config.yaml
n_kv_head: 4
head_dim: 128
norm_place: "pre"
norm_eps: 1e-06
rope_base: 10000.0
parallel_block: false
optimizer: "soap_variant"
decay_shape: "linear"
final_lr_fraction: 0.0
Each number is 200 + 20 x the weight over its row's rms, rounded and kept within 0 to 999. Layers, rows and columns count from 0. The size before them is the row's rms in percent of the matrix's.

# down: layer 9 MLP down (transposed), 704x256, rms 0.401, rows 509-526, columns 0-127
# gate: layer 9 MLP gate, 704x256, rms 0.501, rows 510-527, columns 0-127
# up: layer 9 MLP up, 704x256, rms 0.54, rows 510-527, columns 0-127
down509,097,236,200,238,188,220,184,242,222,210,208,183,225,187,201,200,212,194,207,216,210,219,187,215,193,184,203,212,203,231,193,210,230,215,170,211,204,176,201,221,232,197,203,182,217,175,188,212,197,245,207,255,226,196,197,171,144,220,170,189,171,202,196,174,220,218,210,180,188,209,190,208,192,185,206,223,217,193,197,198,192,207,204,199,210,200,221,189,204,219,196,192,220,196,210,175,204,159,198,203,194,172,197,158,211,171,178,164,170,177,210,216,231,176,177,229,191,235,179,193,193,213,221,200,179,235,222,236,236
gate510,098,173,177,197,206,183,231,248,209,187,175,207,216,168,174,227,185,219,193,211,215,222,195,235,205,202,212,206,236,224,209,209,202,187,206,217,212,205,207,195,205,254,195,231,181,194,205,222,210,219,194,192,208,237,226,194,216,179,154,188,199,204,207,208,182,228,227,222,189,218,201,208,214,190,215,158,188,201,171,163,227,228,190,196,201,177,222,233,214,180,202,168,220,209,205,207,178,175,254,190,170,181,208,211,193,207,176,208,196,207,223,189,249,183,195,153,212,217,223,197,185,191,213,174,212,221,198,208,181
up510,095,221,246,187,168,215,212,227,182,221,200,243,211,191,200,182,206,177,210,215,196,209,172,201,199,207,175,192,182,198,198,186,196,184,199,169,201,163,208,208,209,193,189,214,215,197,214,184,172,224,194,209,178,221,205,205,163,201,191,186,196,181,200,227,253,257,181,217,211,194,187,153,213,213,215,194,228,205,219,223,179,207,191,191,214,209,220,183,179,192,239,230,197,178,197,180,227,216,192,217,187,194,213,209,227,199,189,196,206,201,202,231,192,236,215,184,168,224,196,192,222,193,164,184,175,174,214,189,201
down510,097,203,210,171,226,178,205,235,225,193,214,211,201,207,207,204,194,197,205,232,203,193,195,207,190,205,218,195,230,183,206,211,194,173,194,226,256,196,212,243,176,203,219,186,168,183,178,228,193,157,210,224,196,192,204,176,210,202,206,188,190,192,184,255,197,191,242,207,200,197,198,216,191,175,213,205,210,188,215,197,195,243,195,203,232,254,172,216,145,222,200,155,203,170,204,204,192,196,193,197,201,168,198,159,199,195,172,175,205,202,183,212,179,227,199,232,205,178,176,187,214,196,176,219,211,184,195,220,204
gate511,103,182,182,210,173,197,193,182,202,186,211,190,217,212,195,202,223,190,217,186,179,213,216,163,211,219,188,195,207,196,227,214,196,196,202,207,207,178,215,210,207,205,228,197,223,210,185,227,227,241,189,202,224,212,215,181,214,223,227,243,220,228,208,181,217,205,213,181,189,178,218,227,179,202,206,188,191,217,172,183,204,197,198,169,233,197,209,200,182,210,205,184,202,190,208,225,201,215,233,181,203,202,248,190,187,203,184,173,187,182,221,212,196,206,216,174,174,188,185,204,183,192,222,208,210,205,188,180,266
up511,104,224,184,206,193,204,167,204,182,206,180,211,190,204,237,201,203,193,157,202,206,175,174,188,217,235,239,204,165,202,175,204,225,201,181,192,214,210,201,197,210,216,210,192,216,215,217,183,224,183,168,203,190,241,192,225,193,228,178,176,200,213,214,201,223,200,197,216,221,164,210,192,200,202,171,204,209,226,184,195,253,202,215,190,223,228,216,191,203,180,212,209,213,216,206,212,218,160,175,183,174,200,225,226,222,210,194,210,187,206,201,172,196,215,217,195,205,186,181,229,209,198,184,197,196,183,190,196,216
down511,103,187,191,204,200,186,192,174,215,226,184,182,191,161,221,196,204,208,210,223,194,162,190,200,237,188,231,208,235,204,184,209,177,221,198,183,215,159,230,241,206,224,200,228,194,201,215,224,165,185,216,171,194,206,221,206,193,211,179,198,242,216,201,208,194,154,225,198,238,183,190,205,188,205,216,209,181,205,234,221,202,208,185,227,199,212,207,204,187,168,193,243,199,192,184,213,234,186,198,215,233,214,208,208,193,239,185,169,191,217,187,217,169,161,217,206,211,242,190,201,222,164,218,213,197,233,230,179,209
gate512,094,185,188,190,195,202,172,205,210,196,222,181,179,200,192,187,215,233,221,228,226,195,182,203,216,187,210,184,219,187,205,214,230,232,204,175,169,232,223,191,213,207,177,163,173,191,226,180,205,175,202,179,225,191,208,243,216,153,205,199,199,200,211,190,206,217,229,216,214,153,198,240,169,188,211,226,169,222,226,208,189,187,193,199,189,197,227,209,196,197,221,223,225,188,217,176,169,183,220,202,195,205,220,217,163,208,218,226,195,201,197,198,211,160,185,218,208,219,215,187,173,159,182,198,209,196,238,209,240
up512,096,159,174,194,184,172,174,216,182,227,220,211,158,211,203,182,201,221,204,182,226,247,217,191,196,187,189,211,208,190,185,194,201,208,235,182,163,177,213,209,218,191,207,198,208,212,215,226,213,212,152,205,195,209,206,203,207,183,208,203,209,197,197,206,176,182,226,228,197,200,209,220,238,182,202,166,204,224,183,197,168,206,180,185,209,203,197,178,180,170,225,205,227,215,198,149,169,211,192,205,200,173,171,198,183,243,182,200,236,171,170,218,223,182,195,217,189,235,210,209,172,178,233,220,192,164,209,159,225
down512,088,180,209,181,217,204,184,209,215,185,225,201,200,191,186,178,225,202,180,222,170,195,207,227,181,221,195,214,215,185,200,195,174,171,207,217,200,192,201,170,168,204,200,228,232,191,193,196,205,215,197,172,204,209,220,222,204,198,195,214,212,201,227,214,208,196,207,226,206,182,198,187,205,186,195,238,206,202,194,189,197,205,200,178,188,216,188,188,205,230,187,175,194,208,200,225,190,163,220,215,174,205,193,179,195,176,226,199,226,199,184,165,194,189,156,215,226,232,282,181,231,196,193,268,171,229,174,194,206
gate513,104,201,203,199,268,205,223,171,184,173,137,194,195,191,187,222,179,197,212,212,204,208,183,214,189,192,197,211,204,173,217,156,200,196,214,176,197,198,173,188,203,199,222,157,190,210,227,204,214,222,198,190,212,178,202,203,183,173,204,224,202,217,196,144,185,190,210,172,193,195,185,202,218,209,201,199,166,186,173,164,201,194,206,233,186,174,209,201,154,188,198,226,177,238,207,176,230,199,223,198,204,193,229,202,199,228,207,217,195,202,220,186,197,197,216,202,187,211,187,189,207,206,217,212,200,209,243,163,209
up513,100,221,229,202,182,142,215,213,207,215,197,195,219,202,217,222,215,210,164,256,168,223,194,199,204,172,240,176,198,182,232,185,172,188,197,196,210,185,188,205,222,201,222,243,235,195,184,214,211,176,193,230,208,182,192,200,219,187,194,218,166,200,218,181,229,228,203,208,192,197,209,193,226,183,190,200,197,196,192,220,188,208,164,219,222,193,252,150,224,196,203,167,207,215,219,188,213,216,229,207,201,189,162,216,206,185,177,169,212,155,213,236,225,213,184,205,196,145,229,183,184,188,212,201,171,206,183,176,198
down513,092,197,172,196,216,179,201,184,215,210,210,187,184,167,239,178,231,227,201,191,215,228,215,208,188,222,194,200,200,203,212,229,202,182,161,206,222,221,168,199,204,231,212,208,202,162,221,189,232,193,176,212,176,221,206,213,163,230,201,186,165,227,196,219,227,205,203,179,216,172,188,228,179,226,202,214,216,194,212,194,238,194,195,221,183,184,208,198,188,191,194,228,172,161,177,186,196,172,212,181,202,217,208,198,204,197,202,212,152,217,184,183,194,180,185,217,255,187,196,200,204,201,184,196,219,168,180,184,182
gate514,100,202,214,205,209,166,209,173,191,210,225,180,267,194,209,222,209,180,172,232,202,190,236,213,200,194,178,206,194,186,215,171,198,235,210,195,217,193,185,186,187,173,183,188,207,172,206,198,215,197,217,232,206,211,212,219,185,223,227,222,189,208,206,242,191,213,187,183,170,217,172,186,210,229,201,252,155,200,202,186,192,177,223,212,197,146,194,192,221,176,199,194,206,190,217,150,176,193,224,207,173,178,175,171,218,200,205,223,167,182,206,201,194,189,210,186,160,233,187,209,182,187,197,192,201,208,216,184,161
up514,099,178,201,234,215,179,204,188,224,238,193,223,213,216,218,193,165,231,187,191,233,209,176,218,209,201,190,197,207,199,209,222,205,202,212,193,232,198,200,227,222,204,213,206,204,201,192,190,200,232,221,215,212,227,211,204,196,210,200,219,201,198,180,179,211,206,164,216,179,180,185,199,199,195,204,230,178,208,204,214,249,168,181,176,155,204,214,228,177,204,238,167,193,181,168,163,183,215,202,224,191,199,204,198,174,207,212,165,201,229,190,196,192,170,201,166,209,221,204,192,212,215,196,167,217,183,177,226,183
down514,104,171,188,207,197,159,175,197,182,228,237,179,200,189,191,183,190,175,209,196,166,217,220,173,186,182,195,201,168,201,152,201,219,197,194,208,228,209,241,197,210,177,195,188,190,205,191,234,200,206,203,169,199,211,207,157,192,207,165,191,179,201,201,156,207,203,214,184,196,198,188,207,183,182,170,196,168,217,189,168,202,191,188,220,203,193,231,190,213,212,190,175,225,189,179,188,183,204,171,214,207,187,229,208,200,224,189,189,178,195,174,187,222,226,189,237,195,203,285,199,211,198,189,203,220,230,197,192,198
gate515,103,178,236,187,221,190,218,204,215,232,209,199,197,196,228,196,207,184,225,191,209,187,204,204,185,202,206,236,173,208,180,211,181,189,205,190,226,206,193,212,161,169,189,200,207,210,179,208,212,188,212,195,197,190,212,184,226,159,186,212,202,238,220,271,187,205,203,225,228,249,186,177,230,192,191,214,189,201,214,192,188,197,201,223,225,181,196,224,206,206,160,203,192,193,223,195,220,167,211,211,191,204,216,221,192,222,190,207,190,222,191,220,213,221,182,201,218,185,201,218,174,209,186,159,216,206,196,209,224
up515,095,198,160,198,226,219,218,175,195,155,210,213,215,207,180,209,160,226,200,196,194,221,200,158,192,181,198,217,209,242,204,221,196,176,232,198,223,214,203,188,195,227,217,147,194,174,228,206,189,213,199,232,184,193,184,191,208,212,213,204,200,219,182,208,178,211,163,224,175,204,179,213,182,200,194,163,210,217,192,208,171,211,190,193,159,204,201,216,218,242,206,175,203,211,191,217,195,249,192,218,216,220,214,203,211,178,178,211,193,184,238,209,244,151,201,242,174,222,213,176,186,231,197,188,182,238,206,190,215
down515,092,222,161,210,194,240,215,202,181,181,223,226,221,166,182,230,227,180,229,219,209,213,231,185,203,210,206,165,227,198,216,222,208,176,219,173,210,224,176,201,236,230,187,224,174,191,216,194,203,184,224,235,209,209,193,201,177,248,193,190,198,180,211,158,220,185,175,202,152,217,213,227,214,198,201,205,184,201,202,225,231,223,233,200,177,217,202,178,202,197,206,184,201,200,186,224,192,217,210,185,223,211,213,203,201,160,205,213,215,180,211,214,177,194,216,183,222,223,142,213,186,166,183,202,231,188,198,214,183
gate516,099,167,201,202,233,192,188,241,187,198,181,159,189,183,194,199,192,207,202,190,204,220,184,231,191,218,211,233,180,214,230,226,183,184,172,208,215,215,226,198,180,212,197,216,159,186,177,170,203,236,190,217,203,173,215,219,205,205,202,168,193,220,217,193,215,198,167,212,191,192,238,200,185,220,234,196,219,210,209,203,184,220,161,184,191,223,207,212,213,209,198,196,248,211,192,204,225,193,200,196,175,201,185,178,217,202,198,223,194,189,151,191,209,188,203,230,216,204,219,202,180,209,202,227,233,182,187,198,211
up516,097,224,214,208,199,187,198,188,187,215,194,184,185,205,213,218,186,205,222,205,198,230,186,181,201,177,214,177,172,200,192,256,189,177,198,212,225,183,234,199,192,192,207,191,180,197,202,183,215,243,206,188,188,169,193,205,193,172,176,193,193,220,199,237,187,186,184,230,182,206,196,180,202,218,184,206,219,237,199,183,236,202,226,220,219,208,168,185,178,214,194,173,188,216,228,219,201,227,169,224,200,160,206,209,190,187,235,194,196,203,178,188,232,200,204,171,187,185,197,162,196,185,210,191,218,230,199,225,203
down516,098,201,236,215,192,190,210,175,214,220,224,194,203,182,201,192,169,248,189,219,175,195,218,209,228,223,216,231,197,200,174,182,211,214,210,156,203,191,165,177,229,209,225,200,166,196,211,189,238,166,200,161,200,224,182,193,232,222,227,178,192,205,199,183,191,200,212,171,217,216,201,176,212,216,199,207,187,168,173,184,222,180,224,210,200,212,173,197,205,170,215,165,209,225,221,225,224,214,191,215,214,217,187,203,213,241,211,222,170,191,217,194,142,202,223,198,216,188,203,226,193,233,182,192,187,198,157,195,184
gate517,106,211,201,194,188,183,231,201,183,164,188,177,192,189,195,205,173,216,190,187,215,206,199,201,213,225,224,168,222,170,232,223,204,189,213,199,174,198,204,176,173,175,180,226,207,181,186,215,171,197,204,234,188,209,202,193,193,156,207,175,203,194,238,194,184,183,187,203,159,201,219,197,202,201,178,184,219,206,223,225,173,182,222,215,198,214,185,241,222,232,195,202,222,168,213,188,153,192,235,172,222,183,177,211,197,186,244,222,167,206,212,221,222,218,182,210,202,219,163,160,195,177,182,198,205,212,197,177,167
up517,098,211,199,145,174,197,232,199,219,241,196,209,190,188,173,189,188,201,207,221,206,243,227,169,203,207,193,209,212,237,156,188,197,187,205,188,193,206,175,178,192,241,200,235,189,167,202,193,214,231,218,231,179,217,206,207,200,211,183,179,203,231,228,181,192,240,199,156,191,179,170,180,172,216,187,180,185,209,197,224,223,206,200,198,210,206,207,216,169,167,167,180,190,213,230,211,183,179,190,168,219,190,201,186,187,175,219,212,188,225,195,194,215,177,182,194,194,168,187,204,231,208,206,184,189,209,206,203,210
down517,100,212,198,238,188,197,214,192,222,193,181,225,208,233,187,168,169,182,210,245,210,200,197,191,165,220,181,224,200,206,214,197,215,188,218,224,215,202,194,168,239,214,204,190,201,208,208,175,196,239,176,202,218,185,165,231,215,223,191,212,203,204,183,182,185,224,210,187,222,188,212,224,177,201,207,197,218,203,200,199,215,230,175,173,230,205,224,188,198,192,216,190,186,210,200,199,213,221,196,229,178,204,194,212,182,229,217,183,201,197,204,210,208,159,174,176,198,218,192,213,194,215,202,198,216,182,205,219,203
gate518,098,188,192,199,182,212,208,197,214,216,168,203,215,181,213,221,200,198,205,225,185,236,213,214,202,193,228,200,202,224,167,161,179,198,213,193,225,178,200,228,221,204,211,183,227,184,203,207,205,213,215,193,210,206,222,212,209,212,205,215,201,210,217,160,169,210,193,213,197,195,217,206,192,194,210,185,183,204,196,173,163,196,161,184,184,203,187,209,248,200,192,187,222,188,187,197,187,194,203,201,200,186,203,190,218,207,255,178,197,162,184,194,185,175,186,207,169,196,203,186,201,205,200,236,193,252,175,203,200
up518,099,180,202,207,191,212,176,235,230,213,172,178,178,203,185,202,170,247,164,213,225,178,186,178,180,207,195,229,205,171,211,203,199,210,193,195,173,208,176,181,206,200,182,188,212,177,193,220,206,220,192,189,183,213,179,210,173,189,211,206,210,181,169,155,172,198,219,177,186,183,191,193,214,130,180,230,255,208,204,220,189,187,174,207,182,206,164,169,145,171,226,197,191,170,213,236,184,198,192,174,221,196,208,215,231,217,179,216,210,185,217,195,155,182,213,188,235,187,194,186,221,174,189,203,190,173,213,237,191
down518,098,214,213,230,173,242,200,193,191,197,182,177,212,198,181,222,193,168,220,172,178,220,190,229,201,204,208,195,162,184,198,189,220,215,184,232,198,196,213,185,194,185,185,137,202,217,205,196,194,215,171,189,181,192,230,200,220,197,224,185,206,190,210,186,181,192,193,202,196,181,243,202,179,226,193,165,199,224,193,195,203,179,200,193,185,202,204,177,173,207,205,200,167,197,227,186,182,191,198,167,179,186,197,211,154,191,214,187,229,188,225,153,195,173,188,204,210,152,237,186,187,212,201,212,194,193,196,192,236
gate519,103,176,237,220,204,179,186,191,204,187,193,157,197,204,190,203,218,179,186,182,178,200,206,221,212,191,206,157,219,216,208,167,219,213,219,203,172,208,192,219,221,189,192,175,203,183,221,155,204,203,189,205,204,207,213,181,213,173,182,201,201,172,224,188,227,223,163,169,210,186,204,172,185,196,220,230,203,218,192,228,226,177,216,190,207,183,203,203,219,246,170,205,238,166,160,235,187,204,189,211,216,198,186,218,187,187,188,236,211,203,189,176,189,210,189,206,232,216,132,190,230,252,198,200,197,213,202,200,201
up519,104,232,196,220,201,180,180,175,254,195,201,234,199,210,195,197,187,210,221,199,205,202,197,189,185,199,224,191,218,196,206,190,244,202,202,217,186,205,207,215,210,195,174,196,226,199,205,195,185,198,212,218,190,187,211,206,169,184,232,224,225,222,182,215,193,183,202,221,209,193,185,212,192,184,177,204,211,185,222,221,218,222,187,217,191,234,201,193,211,178,212,232,230,195,191,227,203,182,164,187,199,206,244,217,214,169,208,155,182,210,183,229,207,210,210,183,189,202,232,197,219,163,183,238,171,156,214,187,177
down519,103,197,230,201,192,193,177,225,237,213,175,223,192,203,188,179,207,214,207,244,196,200,166,199,187,182,186,186,214,189,224,169,190,191,188,221,244,197,209,184,190,209,197,217,228,201,184,192,207,193,208,201,164,177,194,226,196,183,230,197,213,236,235,193,225,245,188,226,171,225,208,189,170,182,157,207,224,189,171,232,188,191,210,172,190,201,202,192,198,188,222,223,196,180,207,188,235,196,187,184,166,207,167,176,183,215,196,196,215,233,221,191,239,202,200,163,215,194,212,217,188,200,211,166,230,199,155,207,212
gate520,105,178,215,213,184,179,191,195,190,203,194,218,210,214,212,181,194,217,236,185,175,190,187,180,220,202,222,200,198,216,192,198,207,174,206,230,214,189,200,186,196,198,250,191,173,164,236,223,207,198,166,183,221,218,211,153,154,191,193,204,204,194,226,216,214,182,188,193,170,206,174,197,132,189,217,201,229,206,203,190,177,233,201,199,193,165,192,197,200,216,172,229,224,219,244,204,196,218,165,193,217,228,185,206,176,199,157,203,173,199,216,171,209,239,174,233,181,221,204,178,191,202,189,206,201,206,189,206,235
up520,102,189,203,199,208,184,179,212,197,173,173,230,153,177,247,207,211,171,245,213,175,193,202,186,191,195,184,198,161,197,189,184,185,199,177,232,246,191,218,219,203,196,204,210,209,201,208,186,202,213,206,198,188,206,197,253,211,196,188,210,183,186,217,190,224,188,188,161,168,188,198,205,236,172,204,204,182,198,217,174,226,217,202,195,206,238,205,224,230,169,204,187,199,204,181,224,201,259,195,177,206,182,169,208,202,187,198,212,202,251,229,180,179,262,216,232,184,209,194,176,228,172,198,236,197,214,193,185,167
down520,108,186,178,240,193,201,169,234,171,182,216,192,200,200,216,188,207,234,231,190,169,196,211,173,191,185,217,180,226,194,210,233,184,244,191,214,214,227,204,202,211,182,210,184,213,209,222,221,240,215,225,220,220,187,192,201,175,238,211,160,213,182,196,227,212,213,174,189,194,230,216,199,187,189,177,170,221,189,185,204,199,168,186,188,217,196,227,196,218,191,197,177,211,226,198,205,235,225,190,183,228,156,218,194,220,176,178,213,206,186,210,184,207,217,217,190,204,196,155,171,195,138,186,214,198,235,199,226,206
gate521,107,209,189,218,232,203,186,214,219,193,218,187,189,165,195,199,189,223,236,184,207,236,206,211,256,209,208,200,212,184,170,199,199,181,189,170,180,162,170,196,216,205,209,210,182,199,214,201,164,249,233,218,187,210,198,185,217,215,170,192,176,216,215,208,222,207,171,232,202,200,208,205,192,211,194,181,240,226,204,203,196,231,183,183,192,198,179,216,180,195,182,226,216,210,223,210,210,164,204,217,229,212,181,228,197,231,176,221,189,199,202,184,198,186,196,179,182,173,181,191,181,191,195,211,174,191,205,210,163
up521,108,169,186,219,175,209,209,223,186,197,208,204,218,183,215,204,181,183,211,209,181,190,203,227,173,242,187,220,168,193,250,206,218,194,195,225,209,224,210,209,191,196,225,203,181,226,214,200,177,204,212,212,227,196,192,193,228,220,217,178,207,161,215,217,193,207,194,208,214,208,207,179,202,186,215,206,244,207,207,177,196,211,188,196,189,146,230,235,209,202,225,208,184,215,207,206,169,178,217,196,174,226,228,195,235,203,222,194,183,186,196,180,202,200,210,235,246,193,192,222,229,202,218,198,213,202,177,187,218
down521,107,208,213,196,189,193,204,205,209,229,191,209,213,200,189,195,184,238,204,168,206,212,197,214,209,183,181,175,232,183,196,189,204,237,204,168,177,159,222,244,177,212,202,183,219,215,226,191,215,173,194,223,187,189,208,204,171,234,207,194,213,213,209,184,171,212,205,173,194,183,198,202,206,201,198,181,210,178,195,166,233,164,200,224,196,231,230,205,224,223,212,145,200,184,188,224,211,235,198,190,194,215,199,194,217,192,184,153,159,225,207,198,187,189,183,254,234,231,194,219,202,200,250,209,169,220,186,226,170
gate522,102,172,149,194,223,184,178,204,192,218,231,163,190,175,246,178,199,195,202,171,191,180,210,206,169,205,201,178,173,175,220,212,222,225,202,211,217,207,204,197,185,223,199,177,191,195,150,204,198,220,181,184,211,189,224,237,210,167,251,227,200,197,229,219,219,171,229,228,159,177,226,186,184,190,223,193,214,211,158,175,206,150,256,187,188,209,197,226,197,187,211,209,228,194,182,159,200,203,210,176,218,210,218,181,199,181,180,232,174,201,180,195,182,202,235,215,168,177,204,190,181,235,209,185,217,195,165,198,180
up522,094,227,213,208,186,203,207,210,145,210,185,234,216,205,197,207,193,215,186,217,211,207,201,204,184,239,212,198,222,167,186,227,178,205,179,197,190,175,207,195,230,205,165,199,199,208,205,217,196,191,187,196,195,238,170,196,205,221,214,202,206,195,195,252,220,194,186,193,201,235,187,217,223,213,181,202,181,201,208,200,206,220,170,202,187,213,203,187,179,197,193,242,181,206,211,204,206,190,147,225,187,165,191,217,212,208,239,241,249,181,197,205,194,207,240,197,224,230,175,209,199,190,183,226,211,207,208,201,243
down522,093,226,207,201,185,219,237,197,241,188,189,186,171,183,213,198,179,191,190,197,225,184,213,189,237,185,179,210,160,153,180,195,218,213,190,212,205,181,186,220,247,202,219,162,193,190,190,198,144,211,216,181,199,189,217,204,161,206,217,190,205,208,251,197,204,212,195,166,214,219,199,189,224,212,211,188,213,184,210,194,215,203,213,213,213,214,208,190,230,191,222,205,200,231,202,174,216,207,209,167,155,208,232,181,236,231,214,171,210,240,224,177,218,202,192,218,203,220,228,222,217,220,212,182,226,200,209,210,245
gate523,104,205,206,204,229,220,181,188,203,215,232,191,197,179,193,206,176,197,219,190,235,216,236,166,206,224,148,174,192,169,191,184,170,235,194,202,204,215,171,229,221,192,168,185,189,198,198,182,224,214,236,204,245,204,211,204,213,200,178,211,210,228,226,217,175,174,176,185,178,204,162,196,203,209,230,225,177,199,210,215,225,210,216,190,207,202,195,196,216,183,197,192,211,212,190,191,206,234,217,140,202,232,226,186,199,183,190,197,195,204,194,198,185,184,201,187,223,198,205,216,242,209,209,153,198,195,185,241,221
up523,103,224,194,216,184,182,224,231,172,217,175,206,225,185,226,212,192,225,218,178,180,187,161,206,220,223,230,180,180,215,255,165,202,195,211,210,182,185,172,223,202,160,189,192,221,191,208,203,191,227,191,198,227,233,153,225,218,208,238,192,241,224,220,225,196,195,168,228,190,202,197,174,187,219,211,191,161,167,193,187,205,224,206,187,185,238,207,209,232,192,188,230,192,183,158,224,193,187,189,183,187,227,229,214,176,184,187,182,150,204,196,213,201,171,174,186,235,177,185,189,204,209,213,209,195,199,210,194,196
down523,105,225,201,192,193,217,168,196,182,198,171,185,211,204,196,206,219,212,177,242,186,207,188,187,199,209,211,193,172,223,212,207,191,216,204,223,193,223,208,212,181,186,197,180,228,219,170,224,194,202,171,183,192,170,217,197,236,231,186,232,203,204,227,201,193,175,217,219,157,206,192,185,172,187,201,184,194,186,235,171,194,201,174,187,177,176,201,232,199,206,186,165,206,243,197,221,169,236,185,182,213,217,175,190,201,194,147,192,180,210,192,207,187,178,186,203,233,199,223,182,201,202,217,184,201,225,187,211,185
gate524,099,242,222,203,196,211,217,226,189,228,181,207,218,184,187,196,180,206,234,228,196,229,221,189,183,209,205,191,192,190,193,187,171,199,190,176,218,196,225,188,224,193,175,211,233,185,256,185,173,161,166,237,223,191,185,200,191,222,224,178,202,216,251,214,187,231,231,208,165,203,164,216,218,187,199,215,212,225,209,193,199,229,201,203,197,201,183,171,229,187,179,161,188,190,166,234,167,178,207,198,194,240,201,146,208,193,212,201,202,177,172,145,197,217,214,186,195,190,185,197,217,202,203,207,208,196,173,227,236
up524,102,213,195,178,204,233,173,222,179,214,206,180,219,179,215,203,224,207,169,160,234,167,190,163,213,187,230,215,189,189,229,210,230,205,172,206,216,193,199,154,201,198,205,218,204,201,186,217,201,199,196,191,194,189,192,183,171,173,209,212,189,199,165,186,167,210,211,210,170,214,195,178,211,214,211,191,189,215,176,195,193,167,239,177,181,194,197,215,217,205,222,199,198,138,199,235,169,152,174,205,198,211,209,181,195,199,204,228,178,197,206,207,178,216,209,203,219,222,169,184,176,205,200,206,181,223,255,174,194
down524,103,204,205,157,173,221,221,213,207,176,206,193,214,214,219,218,169,200,169,207,212,187,221,176,226,203,197,216,181,213,202,218,224,180,212,160,181,212,210,203,197,209,220,213,174,220,195,212,207,207,162,224,212,229,151,237,190,217,216,207,187,188,200,206,179,255,207,211,184,189,193,198,173,202,179,176,224,180,214,204,184,201,193,188,220,227,175,248,197,194,222,228,188,149,220,197,177,176,213,203,197,192,191,236,225,206,226,203,220,183,236,221,219,196,224,220,182,198,247,208,201,185,183,207,194,195,216,152,176
gate525,097,181,192,187,186,194,214,186,201,168,190,187,200,224,219,198,228,190,211,186,221,166,184,211,204,211,220,202,213,194,218,199,192,180,186,226,202,202,200,225,205,232,229,196,204,204,185,209,173,201,219,218,199,202,252,235,204,211,241,218,150,211,214,186,212,231,182,171,212,198,210,212,220,156,183,235,225,232,214,232,205,213,208,200,211,236,186,218,208,218,202,200,247,183,215,218,202,224,203,208,173,217,208,201,194,240,211,205,150,187,217,218,208,230,207,222,183,203,199,191,175,190,187,217,181,171,270,162,198
up525,099,179,190,176,209,185,197,218,190,152,224,185,178,205,190,212,194,204,210,188,211,186,180,216,193,190,162,184,180,233,214,231,211,192,164,189,249,218,171,198,195,195,207,179,205,192,214,210,212,200,190,216,209,204,194,221,166,199,215,213,219,176,180,206,213,197,246,214,168,227,203,195,206,235,215,186,216,219,197,193,198,213,221,202,210,192,172,202,205,159,194,209,212,219,231,199,215,197,204,177,209,179,240,208,202,201,224,215,201,214,232,203,185,159,226,199,197,193,202,229,258,234,212,204,190,186,253,176,225
down525,092,185,209,181,209,218,191,170,212,208,197,190,204,205,200,167,174,179,215,184,213,186,172,178,237,211,217,210,204,198,162,175,187,217,221,244,217,216,190,213,209,196,230,190,197,189,215,172,214,195,202,186,185,182,210,185,264,209,212,175,210,203,218,178,164,168,200,193,213,228,179,176,213,152,198,182,213,163,190,201,231,206,194,203,160,227,201,168,220,215,183,201,209,162,196,232,177,210,180,214,190,181,187,194,214,202,211,197,203,204,167,175,213,210,224,205,224,214,174,216,222,172,225,194,211,150,184,208,168
gate526,097,183,216,213,215,210,238,195,201,213,168,206,184,176,226,207,185,193,195,205,183,173,187,192,196,167,167,238,153,170,234,200,216,207,225,199,205,202,203,213,191,223,171,211,194,221,206,193,199,216,191,193,196,207,177,231,187,243,169,165,204,216,223,221,187,194,217,199,223,228,220,210,185,210,225,201,162,182,211,242,202,200,217,180,223,175,208,239,215,201,206,200,186,185,200,193,220,209,204,174,203,158,152,158,198,219,190,149,215,223,205,178,178,229,212,165,183,238,194,186,201,188,205,213,175,211,168,182,212
up526,103,206,204,227,254,190,213,195,205,231,190,196,169,204,199,196,175,201,202,226,187,187,220,221,211,200,196,191,204,182,210,212,170,221,182,207,201,185,217,183,224,204,257,196,154,200,216,215,188,202,192,207,217,200,199,212,183,234,202,216,223,220,204,224,172,194,237,191,214,216,224,234,207,225,174,197,213,214,199,198,170,213,215,176,202,207,209,181,218,202,196,179,204,206,206,217,221,222,179,212,177,197,171,192,239,185,207,216,191,193,183,187,168,213,230,230,163,211,236,220,241,167,222,195,191,204,183,212,179
down526,101,188,215,217,205,182,190,213,191,203,211,216,183,182,155,191,198,226,203,179,202,186,199,190,167,227,207,207,183,209,208,160,226,242,220,206,193,221,203,176,197,179,195,209,210,193,240,193,237,212,218,225,211,195,198,194,210,193,180,227,183,209,195,163,185,216,206,182,235,237,227,173,167,196,234,171,167,182,225,180,225,179,226,146,221,214,209,227,192,217,212,188,211,231,171,199,180,176,198,222,192,201,162,185,171,192,190,217,189,194,189,210,201,198,189,171,167,224,193,245,208,187,218,224,219,235,202,198,228
gate527,097,209,227,212,200,192,239,193,173,222,175,168,189,208,213,200,178,225,215,197,211,191,178,207,210,181,207,194,188,188,194,204,204,202,176,152,211,220,167,203,215,204,227,211,201,215,192,208,168,206,210,192,162,198,180,198,190,176,204,208,183,214,237,200,169,225,201,196,213,178,188,201,198,228,179,198,177,206,178,145,191,225,178,200,190,232,237,195,205,185,199,220,220,189,212,215,203,192,186,170,206,229,165,175,195,213,196,134,214,161,170,197,198,222,206,187,229,199,176,181,187,201,212,223,189,177,206,198,201
up527,098,194,172,199,187,208,183,184,211,203,215,199,216,211,211,209,204,189,177,198,159,204,168,197,177,187,208,200,213,206,203,164,204,193,174,209,203,211,182,187,214,199,202,201,192,185,192,201,189,173,179,159,199,183,204,188,194,202,222,174,199,195,180,202,238,191,166,185,230,178,247,232,221,190,182,185,208,169,197,159,176,191,156,176,208,192,222,182,216,220,205,199,210,211,191,224,186,207,173,199,237,242,207,198,232,209,184,200,202,185,212,222,189,194,160,234,231,230,248,208,222,183,210,180,238,175,244,184,219